config.yaml
n_layer: 14
d_model: 160
d_mlp: 448
vocab_size: 1142
norm_place: "pre"
norm_eps: 1e-06
qk_norm: true
tie_embeddings: false
parallel_block: false
init_std_up: 0.0557
warmup_steps: 29
schedule: "wsd"
decay_fraction: 1.0
batch_tokens: [8192, 16384, 32768, 65536]
Each number is 128 + 24 x the weight over its row's rms, rounded and kept within 0 to 255. Layers, rows and columns count from 0. The size above them is the row's rms in percent of the matrix's.

# layer 6 MLP gate, 448x160, rms 0.0564, rows 284-298, columns 0-159
size [114  99 107 105  96 103  85  97 102  93 103 102 107 111  93]
[[121 140 111 128 158 132 122  67 149 110 125 108 132 131  80 112 166  98 126  87 174 147 125 111 118 121 124  73 166 123 113  73 107  97 102 110 130 122 143 124 141 146 133 101 128  95 159 165 110 134 121  92  95 138 127 104 141 156 119 119 154 119 107  61  83 124 106  90 132 117 100 153 118 105 134 127 113 139 128 100 111  97 131 106 126 143 135 121 121 141  96 103  92 131 128 109 126 144  95 144 102 138 125 128  91 137 113 150 131 129  98 151 136 115 130 122  78  98 157 148  99  96 157 113 148 120 125 172  99 108 188 131  99 133 133 127  96 166 119 119  94 115 171 150 115 176 135 141 137 160 123 126 147 132  93  90 175 137 149 138]
 [126 110 104 157 139 104 129 123 132  96 166 110 142 127 113 146 121 161  98 124 128 116 119 103 146 102 164 157  85 144 138 132 135 106 119 124 136 125 167 134 115 143 120 165 103 133 146 148 131 121  70 189 114 149 116 126 109 146  89 117 110 120 130 130  99 186  97 109 175  54 104 133 120 154 130 137 144 117 102 111  92 160 110 143 143 114 135 121 162 132 144 144  56 147 118 134 131 169 104 137 140 121 166 145 107 123 107 103 145 155 152 161 118 135 136 188 120 156 121 157 122 102 136 159 128 151 149  93 136 114 111  97 127  89 137 147  80 138  88 117 150 111  98 126 104 121 143 117 141  97  93 132 104 119  84 142 107 134 156 136]
 [109 106 121 173 166 141 115 149 115 127 139 123 103 147 121 117 122 154 126 102 147 142 150 135 126 144 112 138 118 126 125 101 133  90  98 128  95  79 128  97 127 150 126  93 141  65 155 132 151  88 111 136 103 134  87 115 133 119 121 163 133 119 120 142 146 152 102 113 136 141 136 102 106  91  74 130 122 172 125 148 156 119  91  86 154 141 140  95 109 144 171 128 119 146  94 157 165 124 139 114  66 105 109 124 154 162 120  96 141 101  80 136 128 181 116 170 125 125 114 127 127  88 130 156 130 145 125 139 144 142 132  86 109  80 158 108 157 101 130 121 165 155 154 165 111 136 131 155 136 113 105 152 129 153 179 110 169 151 131 121]
 [140  86 132 188 169 126 124 116  89 107  94 139 144 133 154 102 115 115 177 133 163 104 109 130  96 137 119 140 158 132 164 143 117 103 146 148 166  71 138 163  96 168 135  99 132 115 103 123 195 115  79 141 119 105 165 164 126 112 149 131 158 164 133 165 140  99 127  78 144 120 104 132 147 123 133 102 154 119 116 117 117 101 179 123 113 136 123 166 137  82 133 171 149 125 141 132 172 121 110 163 157 139 179 100 144 126 152 116 110 148 117 153 136 123 127 138 132 122 118 137 116 122 139 141 138 113 112 143 116 141 136 165  87 127 117 126 118 162 143 107 114 158  78 153  82 132 113 121 132 105 132 101 123 129 149 141  89 142 128 148]
 [126 142 128 128 111 173 136  79 157 137 113 112 126 163  95 131 102 112 124 146 101 132 156 116 131 134 105 111 101 175 152 151 109 167 143 160  74 145 135 107 152  82 118 119  98 126 132 139  87 153 105 159 132 138 138 135 127 100 129 100 107 126 105 168 161 142 129 115 123 100  99 125 116  92 120 141 158 102 122 145  79 175 150 103 117 153 112 159 139 105 129 151 121 101 166  80 173 112 144  84 127 133 160 100 134 110 127 128 133 137 102 147 124 136 130 111  92 152 116 121 142 130 138 121  94 106  94 175 140 102 121 159 106 122 151 145 129 109 129 134 114 111 120 107  95 171 132  54 163 120 149 117 185 134  96 141 121 114  93 140]
 [148 135 144 172  84 132 148 101 118  97 135 180 157 119 109 144 123 136 120 158 115 149 127 180 123  93 110 102 132 143 158 140 142  94 155 134 123 143 130 144 135  87 128 139 146 109 151 112 116 119 130  99 132  96 141 107 101 119 178  76 156 151 148 138 155 129  87 119 131  86 153 128 125 117 113 143 139 114 106 128 128 172 129 183  72 112 145 135 122 140 127 148 138  69 106 101 149 141 147 140 157  83 112 119 104 134 142 118 132 129 120 155 136 117 119 110 130 116 152 136  97 136 162 135  80 115 107 157 127  71  90  89  90 114 127 134 142 175 105 138 103 158 166 106 134  87 114 143 123 150 133 163 140 160 110 163  93 139 152 135]
 [116 161 114 136 153 156 121  93 152 109 110 100 130 118 153 141 128 181  99 134 131 147 129 114 127 162 118 144  91 106 122 154 111 127 158 124 162  98 106 200 136 135 150 149 118  85 128 120 152  81 128 137 131 140 129 125 106 141 135 144 128 147 123 157 114 101 107 100  89  64 132 153 108 111 147 147 146 171 160 201 113  91  89 127 155 144  94 120 143 124 128  99 106 164 103 136 132  88 116  97 102 118 120 129 113 111 128 115 140 133 152 128 105 115 134 185 125 100 157  94 147 125 156 134 112 134 179  73 126 140 125 144 108 111 136 135 162 103 109 139 167  99 127 148 119 161 124 133 118  81 112 115 135 114 136 173 144 123 103 136]
 [142 110 157 115 159  76 149 145 101 161 130 126 121 155 128 107 146 146 116 123 136 114 132 171 189  96 156 115 115 112 120 157  96 119 121 137 122 149 110 158 143 120 164 132 147 123 140  94 135 141 133 125 133 173 141  67  81 137  90 119 101  92  87 116 162 153 140 135 188  84  66 117 116 129 115  85 134  97 141 132 167 141 130 100 106 120 110  86 133 121 136 140 145 126 154 117 147 143 144 142 156 150 120 110  92 166 137 113  73 132 152 145  91 102 126 147 142  93  97 105 101 106 115  90 157 148 115 121 151 137 107 142 152 133  98 146 108 113 101 106 174 152 136 125 131 128 111 147 150  90 113 134 123  89 113 129 135 121 138 131]
 [166  95 120 124 114 126 100  94 137 129 146 138 113 154 102 140 124 156 112 141 131 126 168 108 145 172 137  95 159 127 141 137 106 110  88 142 111 127 113 130 150 131 155 141 192 203 134 145 180  87 149 172 152 130 125 113 113 106 112 123 105 137 117 145  95 134  73 124 149  96  86 143 141 169 170 131 123 119 107 100 124 125 133 163 108 111 143 154 109 102 170 137 136 136 158  97 110 136 139 152 137 119 113 129 103 144 124 117 138 123  92 142  84 138  85 147 164 113 139 156 144 183 117 122 112 121 137 101 135 128 136 141 110 168 150 117 104 129 101  88 145  93 121 127 129 141 123 161 126 160  99 166 116 155 120 100 154 155 104  83]
 [142 174 113 122 129 141 144 118 119 162 117 165 116 139 102 114  88 115 133  73 126 157 117 145 149 120 126 114 174 157 126 112 138 158 122 121 157 147 151  96 134 138  99 106 164 126  94 135 109  75 109 102 111 123 103 144 118 131 134  97 130 106 125 118 144 140  69 158  90 125 159  93 128 124 156  74 119 148 149  95 146 108 107 101 104 178  86 132 139 156 168 116 114 112 129 126 173 127 179 117 116  79 104 120 125 142 115 132 124 131 150 134 122 115 143 131 163  69 120 126 163 154 143 129 148 139 101 138 165 127 140  95 102  98 128 115 144 103 124 132 102  80 100 180 160  99  95 125 120 118 114 149 126 131 146  81 112 146 129 111]
 [144  69  96 152 137 136 140 127 162 133 121 122 144 105 156 147 162  84  68 167 125 107 147 129 148 124 120 107 133 120 111 107 139 116 156 156 130 134  97 163 134 100 149 108 113 109 164 139 129 151 104 162 119  90 109 107  64 110 145 135 108  93 125 105 173 131 146 133 137 144  99 101 132 146 150 113 144 131 112 137 116 149 164  98 118 136 106 161 119 141 100 143 131 187 145  49 121 101 153 135 143 115 131 109 135 145 171 117 147 147 164 163 166 164 110 135 117 127 135 126 131 116 133 142 149 104 125 171 133 128 100 155 144 150 108  97 103 119 155 139 121 162 140 112 114 104 150 119 171 138 107 116 147 149  96 157 137  83 136 167]
 [110 132 107 126 148 128 123 142 122 103 145 101 168 118 119 131 165 143 134 137 143 130 127 111 125  97 193 156 113 132 124 138 106 107 149 125 176  94 106 134 139 126 122 135 120 161 127 115  97 147 148 104 118 125  90 123 125 120 111 138 161 118 129 117  93 130 128 139 119 125 141 151 113 128  50  86 130 120 130 169 133  78 120 139 127 117  81 120 167  90 116 139 121 117 141 109 104 167 145 137 153 142 132 205 173 104 111 138  93 128 151 130 142  90  83 124 131 138 122  99 147 136  86 106 115 132 124 139 126 140 103 156 149 143 132 142 157 143 130 101 117 156 122 124 129 187  74 103 129 155 180 111 171 138  77 135  81 132 105 106]
 [111 134 117 137 107 131 122 156 118 104 127 129 124 142  98 136 151 134 118 147 141 163  78  92 143 112 142 144 129 116 126 104 137 149  90 118 124 179 120 140  42 116 169 108  95 137 114 132  85 143 133 169  81 138 109 139 135 125 123 116  83 157 143 132 181 171  88 124  97 141 151 128  90 103 140  71 114 146 121 146 119 112 110 111 110 109  96 117 116  88  87 167 156 106 132 113 111 111 111 125 125 128 123 118 134 132  96 171 124 128 199 115 137 139 152 108 138 112 182 156 137  94 130 170 123 142 124 107  85  96 123 118 119 113  95 146 130 110 127 125 138 117 125 123 130  90 122 129 166 148 125 112 150 102 133 163 152 128  96 109]
 [123 145 100 139 117 125 132  93 151 132 203 142 121 122 118 136 170 132 131  89  82  97 151 104 103 126 156 147 149 145  85  92 160 107 131 112 122 119 115 142 129 138 131 105 105 152 113 118 155 102 117  90 132 130  93 111 112 123 145  91 175 135 141 156 122 120 124 148 108 148 126 173 111 139 134 142 123 129 115 111 178 114 135 150 131 144 115 158  99 144 130 157  73 182 146 138 146  92 165 141 113 109 113 141  94 140 164 110 169 136 125 115 148 145 133 118 142 105 217 147  88  87 137 157 114 125 100 139 137  89 134  72  97 121 116 108 132 134 138 153 161 120 129 106  87 139 158 126 141 129 156 130 129 132 155 126 129 137 159 142]
 [121 109 119 142 140  99 102 140 148 158 153 160 129 140 146 135 110 124 129 141 120 175 138 115 118  96 142  66 135 133 115  93 148 108 156 156 180 133  71 125 108 127 108  71 158 147  97 116 170 114 149 131 146 120 110 131 153 157  95  99 138 150 103 152 152 117 136 110 117 121  92 148 124 146 114 110  91 123 134 104 143 162 109 157 144 153 130 114 161  99 140 113 166 148  99 116  86  98 116 111 150 161 120 159 150 147 149 112 145 137 143 169 109  95 132 116 121 142 128 141 123 101 133 101  96 144 172 152 148 156 159  89 116 105  86  98 119 178 134  88 144 115 130 115 106 142 155 139 129  80 149 129 159 107 149 105 108 142 122 182]]
# layer 6 MLP up, 448x160, rms 0.055, rows 284-297, columns 0-159
size [108  94 102 102 101 106  86  99 105  95  97 101 106 105]
[[136 148 140 143 137 126 180 133 142 147 123 114  88 135 140 159 148 139 130 188 167 122 125 121 140 107 140 148  99 114 144 119 143 132 100 149 182 129 143 139 132 102 112 156  94 128 132 114 108 142 117 133  96  65 147 130 140  90 170 132 155 118 100 136 147 110 122 103 103  96 125 135 131 141  96 143 163 137 118 101 127 164 138 116 114 147 125 113 128 114  94  90 160 133 109 113 134 126 133 140 106  97 118 113 145  71 162 137 109  69 114 132 147 123 114 140 161  85 110  99 122 173  83 145 100 177 170  98 105 146 132 151 103 147 115 125 123 125  88 106 126  98 118 158 157 134 147 147 112 201 176 103 124 130 146 103 125 116 140  99]
 [101  99  94 127 115 108  87 146 104 150 140 108 155 181 127 118 139 156 107 171 110 135 118 105 147  84 168 155 111 151 152 159 105 137 147 118 126 130 127 156 144 112 132 159 118 140 151 130 141 129 106 159 112 160 150  95  93 214  98 143 129 142 119 139  70 143 116 100 134 122 118 113 114 112 109 140 124 128 147 136  84  86 164  98 163 134 135  75 140  97 107 114 110 178 125 129 123 138 106 128 115 156 127 107 136  89 147 113 133 134 118 125 147 153 130 106 155 144  94 149 159 127 119 164 154 179 116 153 128 112 146  82 112 114 122 130 121  98 126 141 123 132 137 141 176 105  93 135 125  92 140 141 143  84  78 112 120  99 129 126]
 [ 94 119 148 154 146 142 120 121  98  98 137  88 112 186 144 104 107 120 133 113 179 123 116 122 155 121 114 104 107 139 151 113  72 103 123 163 137 127 139 122 100 128 133 118  73 137  98 125 144 133  90 120 114 116 121 152 129  86 145 107 132 131 131 146 140 176 170 162 132 152  56 121 130 110 133  73 149 116 150 162 122 160 142 116 149 116 124 124 150 116 110 143 153 136 109 103  89  85 158 180 125 161 150  95 126 130 150 162 105 117 109 144 107 151 117  97 137 139 104 163  91 124 129 127 139 175 100 143 127 163 129 137 117 139 122 145 133 151 122 170 123 115 134 127 146 128 108 136 136 104 165 121  90 181  76 118 116 126 130  91]
 [ 90 113  94 115  86 116 162 119 120  81 146 128 145 121 132 112 152 117 122  91 174 127 166 127 109  91 110 133 165  67 133 114  99 164 113 160 157 151 116 136 127 122 151 119 139 156 130 115 125 129 164 156 124 146 105 136  93 135 107 136 122 121 112 123 157 143 141 127  97 131 143 142 103 138 156 186 110 156 137 131 154 174 120 147 139 110 140 136 126 143 175 148  99 144 131 152 140 158  79 138 119 143 141 129 159 122 131 119 148 116 103 152 112 159 136 160 130 113  81 127 126 157 159  81 158 166 139 113  82 144  94 136 122  97 184 107 143 147 134 117 130  79 168 159 160 104  86 125 134 103 182 113 127 136 131 111 134 162 130 130]
 [ 97 141 143  79 113 104 144 148 145 141 160 142 126 140 114 148 144 132 163 133 103  81 115 124 140 158 148 106 144  90 110 126 132 112 125 145 115 151 121 137  79 160  97  97 144  98 116 108 136 132  99 117 116 111 116  93  98 132  97 101 101 142 152 160 145 128 127 148 106 178 135 140 131 141 122 144 123 151  98 142 159 130 118 155 133  96 126 135 105 110 126 184 116  93 100 154 151 105  86 143 122  77 129 107 114 117 109 134 142 135 116  97 113 130 145  73 149 106 129 101  85 108 143  79 132 126 114 106  73  93 148 144 106 139 160 131 112 146 155  91 133 145 151 158 185 111  93 115 166 135 124  96 154 115 103 117  71 142 165 144]
 [123 122 120  95 170 124 123 136  88 147  99 149 136 121 133 126 111 121 131 165 148 111 110 142 141 112  81 139 171 100 133  96 121 180 132 104 143  87 113 122 125 155 156 120 142 145 148  72 106 180 104 144 118 153 138 127 129 178 106 107 148 146  91 134 107 128  91 146 149 110 143 129 122 185 124 125  93 100 146 168 154  66 151 136 187 109 177 129  95 139 131 135 121 131 152  87 142 105 138 135 140 138 148 154 135 101 147 145 131 108 163 110  98 127 113 101 122  98 110  84 139 150 127 141 171 121  87 113 125 112 149 140 170 143 117 106 100 122 154 141 129 108 106 105 140 156 116 154 144 144 140 159 118 112 102 134 154  97 160 105]
 [145  92 131 108 113 111 171  98 133 156 144 180 123 108  82 132 111 166 118 110  89 116 153 132 123  88 138 137  98  76 153 145 121 118 116 113 109 148 123 118 108 134 184 141 138 105 144 118 122 136 115 111 112 120 113 100 124 126  87  86 114 131 122  95 142 122 113 139 172 142 117  78 125 177 150  99 127 115 141 103 129 172 120 155 151  83 134 144 101 111 147 124 161 178 106 114 120 185 160 117 137 131 121 133 165 111 111 126  94 128 143 100 172  83 155 138 131 134 134 121 132  90 141 156 144 112 115 160 102 154 114 152 153 147  98 148 117 161 125 109 130 131 165 129 106 114 101 131 104 192 144 115 134  87 148 115 134 126 168 122]
 [167 134 119 137 169  69 134 134 144 136  84  73  97 166 142 109 170 138 100 111 133  93 127 127 144  98 111 126 106 109 102  98  76 107 136 137 111 133 156 116 152  94 182 135 143 101 137 153 137 125 137 120 128 173 144 158 107 156 146 158 104 111 122 115 135  97 124 107 168 151 161  97 137 144 100 119 139 144 112 111 168 143 137 103 130 148 117 110 111 137 114 132 130 102 153 165 113 148 155 105 128 162 128 110 116 165 145 126  91 124 160 130 147 120 118 161 175  95 100 106 152 157 153  82 132 125 122 160 158 140 147 120 164 116 125 129  86 140 173 138 115 110 112 143 102 119 139 164 144 108 104  94 131  81 114 108 124 141 171 131]
 [113 119 110 119 117 171 120 105 168 112 135 119  81 116  92 139 119 137  68 122 138 131 143 143 172 121 117  70 144 130 146 147 160  97  68 141 125 165 109 130  96  68 121 137 122 109 143 128 146 103 112 130 125 129 137 115 116 134 134  94 154 156 104 135 195 113  96 127 151 113 149 146 133 103 155  97 158 127  90 165 146 139 119 136 115 134 135 132 158 120 132  78  85 142 118 134 157 146  85 136 116 137  99 142 123 108 133 100 146 108  97 103 127 148 141 143 137 136 141 131 134  88 138 124 141 157  88 105 169 139 132 170 124 172 178 143 149 113 124 109 113  91 124  84 165  97 164 170 127 157 131 101 125 120 127 140 141 146 140 124]
 [124 139 157 103 136 169 162 139  95 136 105 158 154 107 140 135  90 138 170  85 132 135 180 125 107 162 126 139 137 141 187 116 111 139 119 145 125 153 117 112 130 126 104 129 147 149  93 154 169  87  83 126  96 128 102 144 151  83 158 158 159 178 115 111 154  93  95 132 131 108 129 131 138 132 134 114 140  90 135 148 110 131 112 131 110 158  99 137 106 178 153 130  81 105 163 116 152  92 157 151 119 102 128 118  94 120 165  90 126 146 119 168 130 127 106 117 141 142 144  93 187 144 166 123 154 155 129 172  97 170 143  96 130 114 117 120 116 122 114 121 131 116 138 119 160 109  97  98 123 116 127 155 113 153 104 120 114  95 131 117]
 [137 123 100 144 148 151 143 135 121 139 125 104 157 135 103 118 140  72 103 108 119  99 156 146 154 170 130 117 120 133  94 125  96 152 109 130 175  89 138 121 187 118 133 106 112 107 134 141 139 133 138 139  82  83  90 106  94 119 165 125 118  92 124 126 150 159 133 108  87  97  94 114 125 161 157 153 105 115 133 154 126 168 156 105 139 142 106 143 140  99 108 149 129 144 112  98 154 141 135 115 143 110 141  83 114 138 108 113 135 115 157 152 135 123  99 172 100 151 128 118 176 128 151 130 160 110 135 157 168 157  79 114 109 124  90 129 111 128 122  84 130 159 103 148 149 108 120 124 147 118  53 120 128 150 118 184 129 145 161 126]
 [180 171  64 121  88  87 185 142 119 125 154 143 145 157 153 105 128 124 127 138 122 125 147 152 142 132 131  96 136 141 111 148 174 142 167 171 107 156 141 120 146 142 111 108 103 115 142 158 106  94  86 136 116 149 171 123 151 118 135 125 100  57 139 113  81  87  75 149 148  63 153 136 119 129 129 109 129 119 106 127 172 123 157 127 146 112 141 137 114 132 153 141 122 138 121 113 111 166 124 128 142 125 117 142 139 178 135  92 160  82 155 144 112 145 150 121 152 150 135 155 132 134 128 130 143  78 148 127 153 143 117 103 136 116 119 120  97 111 137 116 134 152 108 131  99 121 125 116 122 134  85 145 109 161 105 111 163 146 104 116]
 [114 108 129 128  94 111 124 137 141 138  90 153 108 111 114 123 120 139 113 132 114  78 155 136 100 126  99  97 146 105 113 147 147 117 135 106 135 106 131  97 126 126  72 105 146 108  79 140 160 179 133 154 188 118 105 150 141 138 111  62  84 123 131 136 155 150 147 143 153 106 134 131 152 136  96 134 141 117 146 127 149  94 136 156 141 116 126  69 116 164 128 109 133 102 170 123 116 130 129 142 160 149 130 124  73 115 125 154 166 117 117 131 130 117  74 139 125 107 127 102 112 133  86 133  86 139 148 123 147 115 150 134 149 129 128 133 167 146  81 151 113 115 142 117  96 147 102 142 132 102 108 106  90 129 151 193 121 120 166 182]
 [119 104 160 121 129 131 132 151 101 139 162 140 104 114 151 110 105 128  80 137 137  97  88  91 125  98 119 136  92  90 146 166  78 141 112 146 121 169 115 153 104  89 140 124 109 117 163 138 104 136 121 143 102 122 110 142 125 134 142 117 104 105 125  95 122 147 105 115 127 112 116 142 116 126 137 123 126 127 160 122 125 176 121 140 153 111 157 109 131  88  83 128 133 131 142 103  79 204 144 137 116 142 176 149 146  86 151 106 104 167  76 106 123 127 131 104 148 100 142 130 122 147  89  73 143 102  99 111 158  88 114 143 139 134 152 135 169 136  98 112 129 100 139 150 191 154 100 112 126 133 137 100  85 117 135 113 107 117 137 148]]
# layer 6 MLP down (transposed), 448x160, rms 0.0557, rows 284-297, columns 0-159
size [105 100 101  99  99 103  91 104 102  94 107 100 104 107]
[[120 122 113 137 104 105 142 108 145  85 154 164  94 104 136 143 101 100 155 147 153 100 140 145 110 136 128 124 142 115  92 109 128  96 120 111 166 134 132  93 114 136 107 116 109 132 141 139  99  70 111 114 124 128 152 161 145 109 154 113 153 150 118 114 142 107 167  83 104 131 142 120 152 156 135 120  92 138 117 132 132 159 134 119  97  84 161 106 111 171 141  64 127 126 109 145 109 111  89 119 100 135 116 116 124 149 175 102 121 131 115 128 140 148 138 136 136  89 111 104  76 136 117 114 191 178 125  74 106 102 145 172 120 125 125 138 176  90 122 142 139 174 125 140 118 132 122 120 103 179 113 110 153  69 132 118 105 112 134 134]
 [131 126 145 141 118 156 114  99 131 119 120 132 136 114 123 144 123 147 131 109 167  88 113 147 123 145 127  73 137  96 151  91 132 128 125 104 109 102 150 142 137  87 124 113  82  95 126 107 178 112 141 131 151  68 140 153 126  93  88  83 140 129 102  91 155 126 126 138 148  80 127 150 116 132 117 145 127 145 149  93 131 147 123 123 108 134 136 165 132 134 151 127  94 118  55 165  88 142 164  75 158 138 119 139 160 122 107 133 130 100 124 149 132 116 168 131 137 131 113 127 123 118 143 168  72 137 141 118  98 152 165 127 112 186 130 125  88 130 101 149 124 159 120 131  96  93 145 101 134 117 135 107 163 184  94 111 114 122 140 110]
 [144 120  97 155 120 167  87 161 133 118 123  97 149 166 168 133 101 118 134 130 109 149 117 118 129 110 106 161  86 100 116  97  85 150 108 135 113 122 127 159 120 173 171 115 163 124 174 104 142 105 121 108 120 155  84 138 145 122 142 148 113 153 142 140 107 152 107 125 106 186 133 115 136 104 130 106 126 167 107 154 147 148 117 176 122 147 180 121 132 160 153 181 146  88 120 170 151 161 144 137 146 105 120 100 125 134 128  92 147 105 111 155 101 178 122 145  81 135 162 128  96 110 101 138 107 106 127 148 144 151 148 104 112 117 155 142 133 130 151 128 128 126 167 120 128 165 133 164 138 148 102 170 129 165 147 103 136 117 159 128]
 [ 74 118 117  98 158  93 159 144 160 117 132 125 131 146 101 107 127 134 125 133  96 114 197 194 108 117 109 165  99 121 110 125  73  96 111 124 124 121 138 160 114  97 125 115 153 163 101 108 124 162 120 105 116 119 143 146 120  79 137 105 133 151 105 143 110 147 131 176 153 127 124 115 126 158 152  99 128 136 123 119  96 119 123 107 157 132 130 137 144 146 159 150 189 130 111 101  71 167 131 158 107 114 196 153 149 177 109 111 125 128 144 144 123 144 142 113 169 132  74 123 140 118 147 125 108 140 161 179 132 122 150  97 135 132 142 115 139 136 107 135 116 132 137  96 101 140 157 148 138 124 102 119 132 110 118 155 165 111 111 132]
 [143 126 115 111 116 144 108 100 145 128 133 135 104 120 111 141 162 120 126 129 152 151  66  77 129 154  91 104  86  99 132  72 108 125 164 133 146 134 110 134  93 133 143 120 157 145 150 127 116  63 150 128 142 134 119 111 100 147 143 175  72 126 116 140 126 151  85 123 100 121  94 131 172  81  86 107 108 123 150 106 147 149 116 144 128 104 148 121 155 175  98 122 163 151 128 141 119 137 143 138 165 110 161 121 151 116 134 107 146  85 150 135 128 138 138 144 162 155  91 120 150 138 146 116 194 148 121 142 151 111 132 136 102 148 114  93 119 136 126 125 148 168 120 134  94 110 139 110 160 117 137 121 167 187 126 105 157 111 117 140]
 [108 153 170 101 146 150 143 143 116 119 115 157 142 129 157 101  86 111  98  77 136 112 126 125 103 113  89 165 176  98 121 147 141  93 122  94  90 125 140 181 119 137 155 145 110 165  92 143 168 139 108 129  96 136 151 120 115 153 145 133 110 154  78 105 105 131 132 125  93 100 124 142 104 129 115 133 126 159 151 116 131 112 127 126 152 111 156 164 132 134 144 116 141 113 136 138 159 129 104 138 111 134 159 190 127 123 140 128 179 119 109 156 109 106  89 127 121 147 122  94 123 140 102  63 186 130 134 105  98 143 175 145 120 116 107  96  91  92 113 141 143 129 153 110 134 156 163 140 113  82 144 128  85 123 106 112 136 150 141 124]
 [103 157 113 134 140  91 115 145  90 118 112 135 128 138  83 126 171 137 134 150 134 193  90 116 166 120 141  81  91 124 139 150 145 154 124 110 178 112 100 166 122 133 116 126 114 162 148 164 144  80 127 149 120 120 124  94 108 163 124 119 120 119 100 167 173  94 136  92 115 131 131 161 116 159 115  98 130 150 103 117 129 141 125 171 163 156 109 118 142 127 113 100 120 137 132 119 153  97  67 106  97  99 118 135 102 127 132 105 123 120 119 152 123 105 163 160 124 145 122 111 138 144 111 129 165 148  95 109  70 137  85 132 156 112 113 120 147 142 138 117 136  80 139 143 116 147 110  97  84 132  93 119 126  96 155  89 124 129 103 165]
 [129 135 109 166 144  96  85 153 133 126 110 107 114 150 179  98 141  96 127 111 154 102 127 137 131 179 104 151  78 147  95 128 126 146 107 149 135 145 148 163 127 133 137 110 108 125 172 158  82 139 112 115 130 108  94 116 111 117 116 144 130 153 146 144  86 133 114 138 153 160 112 139  86 112 129 126 143 132  80 113 131 135 120  77 108 137 129 163 112 108  95 146 121 126 183 178 108 155 125 123 111 139  84 130 138  82 129 139 113 177 146 119 119  86  84 146 171  82  98 103 136 119 138 114 153 116 121 137 121 112 132 140 140 119 148 109 146 180 171 124 105 138  97 163 101 115 121 130 114 155 139 132 137 105  97 134 105 115  91 174]
 [127 135 129  98  84 105 101 163 146 164 141 119 126 148 146 147 114 142  66 159 154 137 114 135  96 100 124 122 123 125 127 146 144  94  88 159  88  92 132  94 113 156 109 170 146 108 123 149 151 183 158 112 129 190 152 104 107 163 175  93 134 158  96 103 162 158 117 107 102 117 110 143 105 113 150 129 121 148 143 138 122 100 135 142 121 132 117 104 123 114 111 140 116 103 112 116 167 137 124 159 133 119 130 137 125 134 106 151 147 119 176 118 131 178 119 127 108 136 123 173 131 150 185 137  90 109 123 104 106 126 100 138 115 124 107 123 142 122  80 119 145 142 123  86 159 141 148 125 145 165 139 154 179 139 129 139 174 147 167 114]
 [116 103 115 144 147 170 103 103 126 137 106 108 135 133 138 152 102 126 154 117 127  78 124 131 146 149 142 101 125 130 141 123 137 115  57 150  93 139 105 154 118 112 115 145 154 122 105 114 128 154 156 171 119 120 127 156  85 153 125 123 101  68  99 132 129 169 123 144 112 116 126 142 114 100 124 150 101 168 145 114 149 120 118 160 167 132 128 112 147  70 171  94 146 107 114  82 144 155 128 167 160 112  81 136  81 115 150 140 171 142 152 128 139 134 104 140 135 102 138 159 121  88 116 143 119 117 110 133 150 105 150 114  91 151 123 125  89  89 108 149 118 121 137 122 129 157 145  83 129 150 122 107 102 166 109 177 128 180 113 105]
 [149 149 121 144 170 137 148 105 115 126 146 127 113 118 131 165 101 129 143 109  89 127 140  80 145 157  90 131 141 152 121  88 116 153 155 103 123  90 121 149 155 124 141 116  87 134 182 115 121 145 130 130 101  85 132 139  85 119 181 126 132 125 128 122 116 118 134  96 121 116 103 105 142 164 150 129 150 135  92 140 133 151 171 105 140 118 142  95 126 117 123 138 146 110 132 111 100 154  86 137 120 157 118 113 141 156 125 109 130 151  99  93 128 107 148 116  99 178 100 104 154 127 130 171 154  88 146 113 114 158 105  57 144  94 142 121 116 122 106 129 131 102 133 166 177 119  76 119 119 103  73 185 147  96 135 108 152 121 125 148]
 [121  76 124 129  87 186 151 118 144 119 120 198 125 169 140 120 136 112 101  98 136  98 137 151 165 137 141 114 147 136 159 135 172 131  99 144  82 170 150 139 128 132 115 129  94 124  94 163 150 115 112 176 168  85 149 108 147 110 127 143 111 169 170 137 112 139 139  79 177 107 133 153 126 114 151 181 148 126 166  97 127 132 162  95 127 148 159 139 124 146 120 114 133 163 148 128 134 122 128 140 167 113 101  76 121 139 156 107 151 133 105  98 164 139 149 116 117 139 123 121  93 147 131 137 146 123 136 138 129 114 175 118 130  95 127 136 144 115 120 146 127 139 140 137 100  87 136 102 136 131 137 117 118  88 139 114 135  82 159 154]
 [ 86 163 161 110 114  84 128 177 151 147 107 161 130  98  77 104 124 103 120 134 164  99 138 104  86 115 111 111 149 126  86 141 126  87 125 137 161 113 160 145 163  97 105 161 123  93 116 151 168 158 107 150 176 120 129 163 119 139 136 128 131 118 101  98 134 117 125 154 102 112 148  98 123 152 115 101 114 121 161 109 175  88  51 151 116 147 176 108 130 149 157 115 115 143 131  93 152 154 135 108 121 129 156 127 110 109 131 155 141 115 126 149 144 109 159 154 149 146 100 102 122 138 102 162 131 163 138 130 133 187 122 106 117 118 101 115 122 101 137 132 146 170 103 113 100 127 129 146 152 137 146 162 133 101 144 155 129 121 133 138]
 [148 139  95 108 129 154 134 118 153 120 181 108  88 120 131 102 187 117 113  96  72 111 136 129 112 142 141 147 122 152 161 138 139  85 105 101 133 125  98 107 138 114  99 129 142 130  99 155 121 110  96 125 115 113  85 114 129 115 117  92 167 121 156 100 122 161 141 126 166  92 145 164 127 182 139  95 155 138 117 139 111  92 145 149 104 164 136 129 155 117 101 130 114 171 137 113 147 112  69 129 134 131  98 101  77 139 154 144 117  98 156  81 159 119 140 128  78 140 166 102 139 141 139 147  94 120 139 162 147 162  96 133 150 144 155 139 139 131 151 130 127  86 120 124 110 155 144 130 102 112 125 132 110 153 112 131 153 143 182 109]]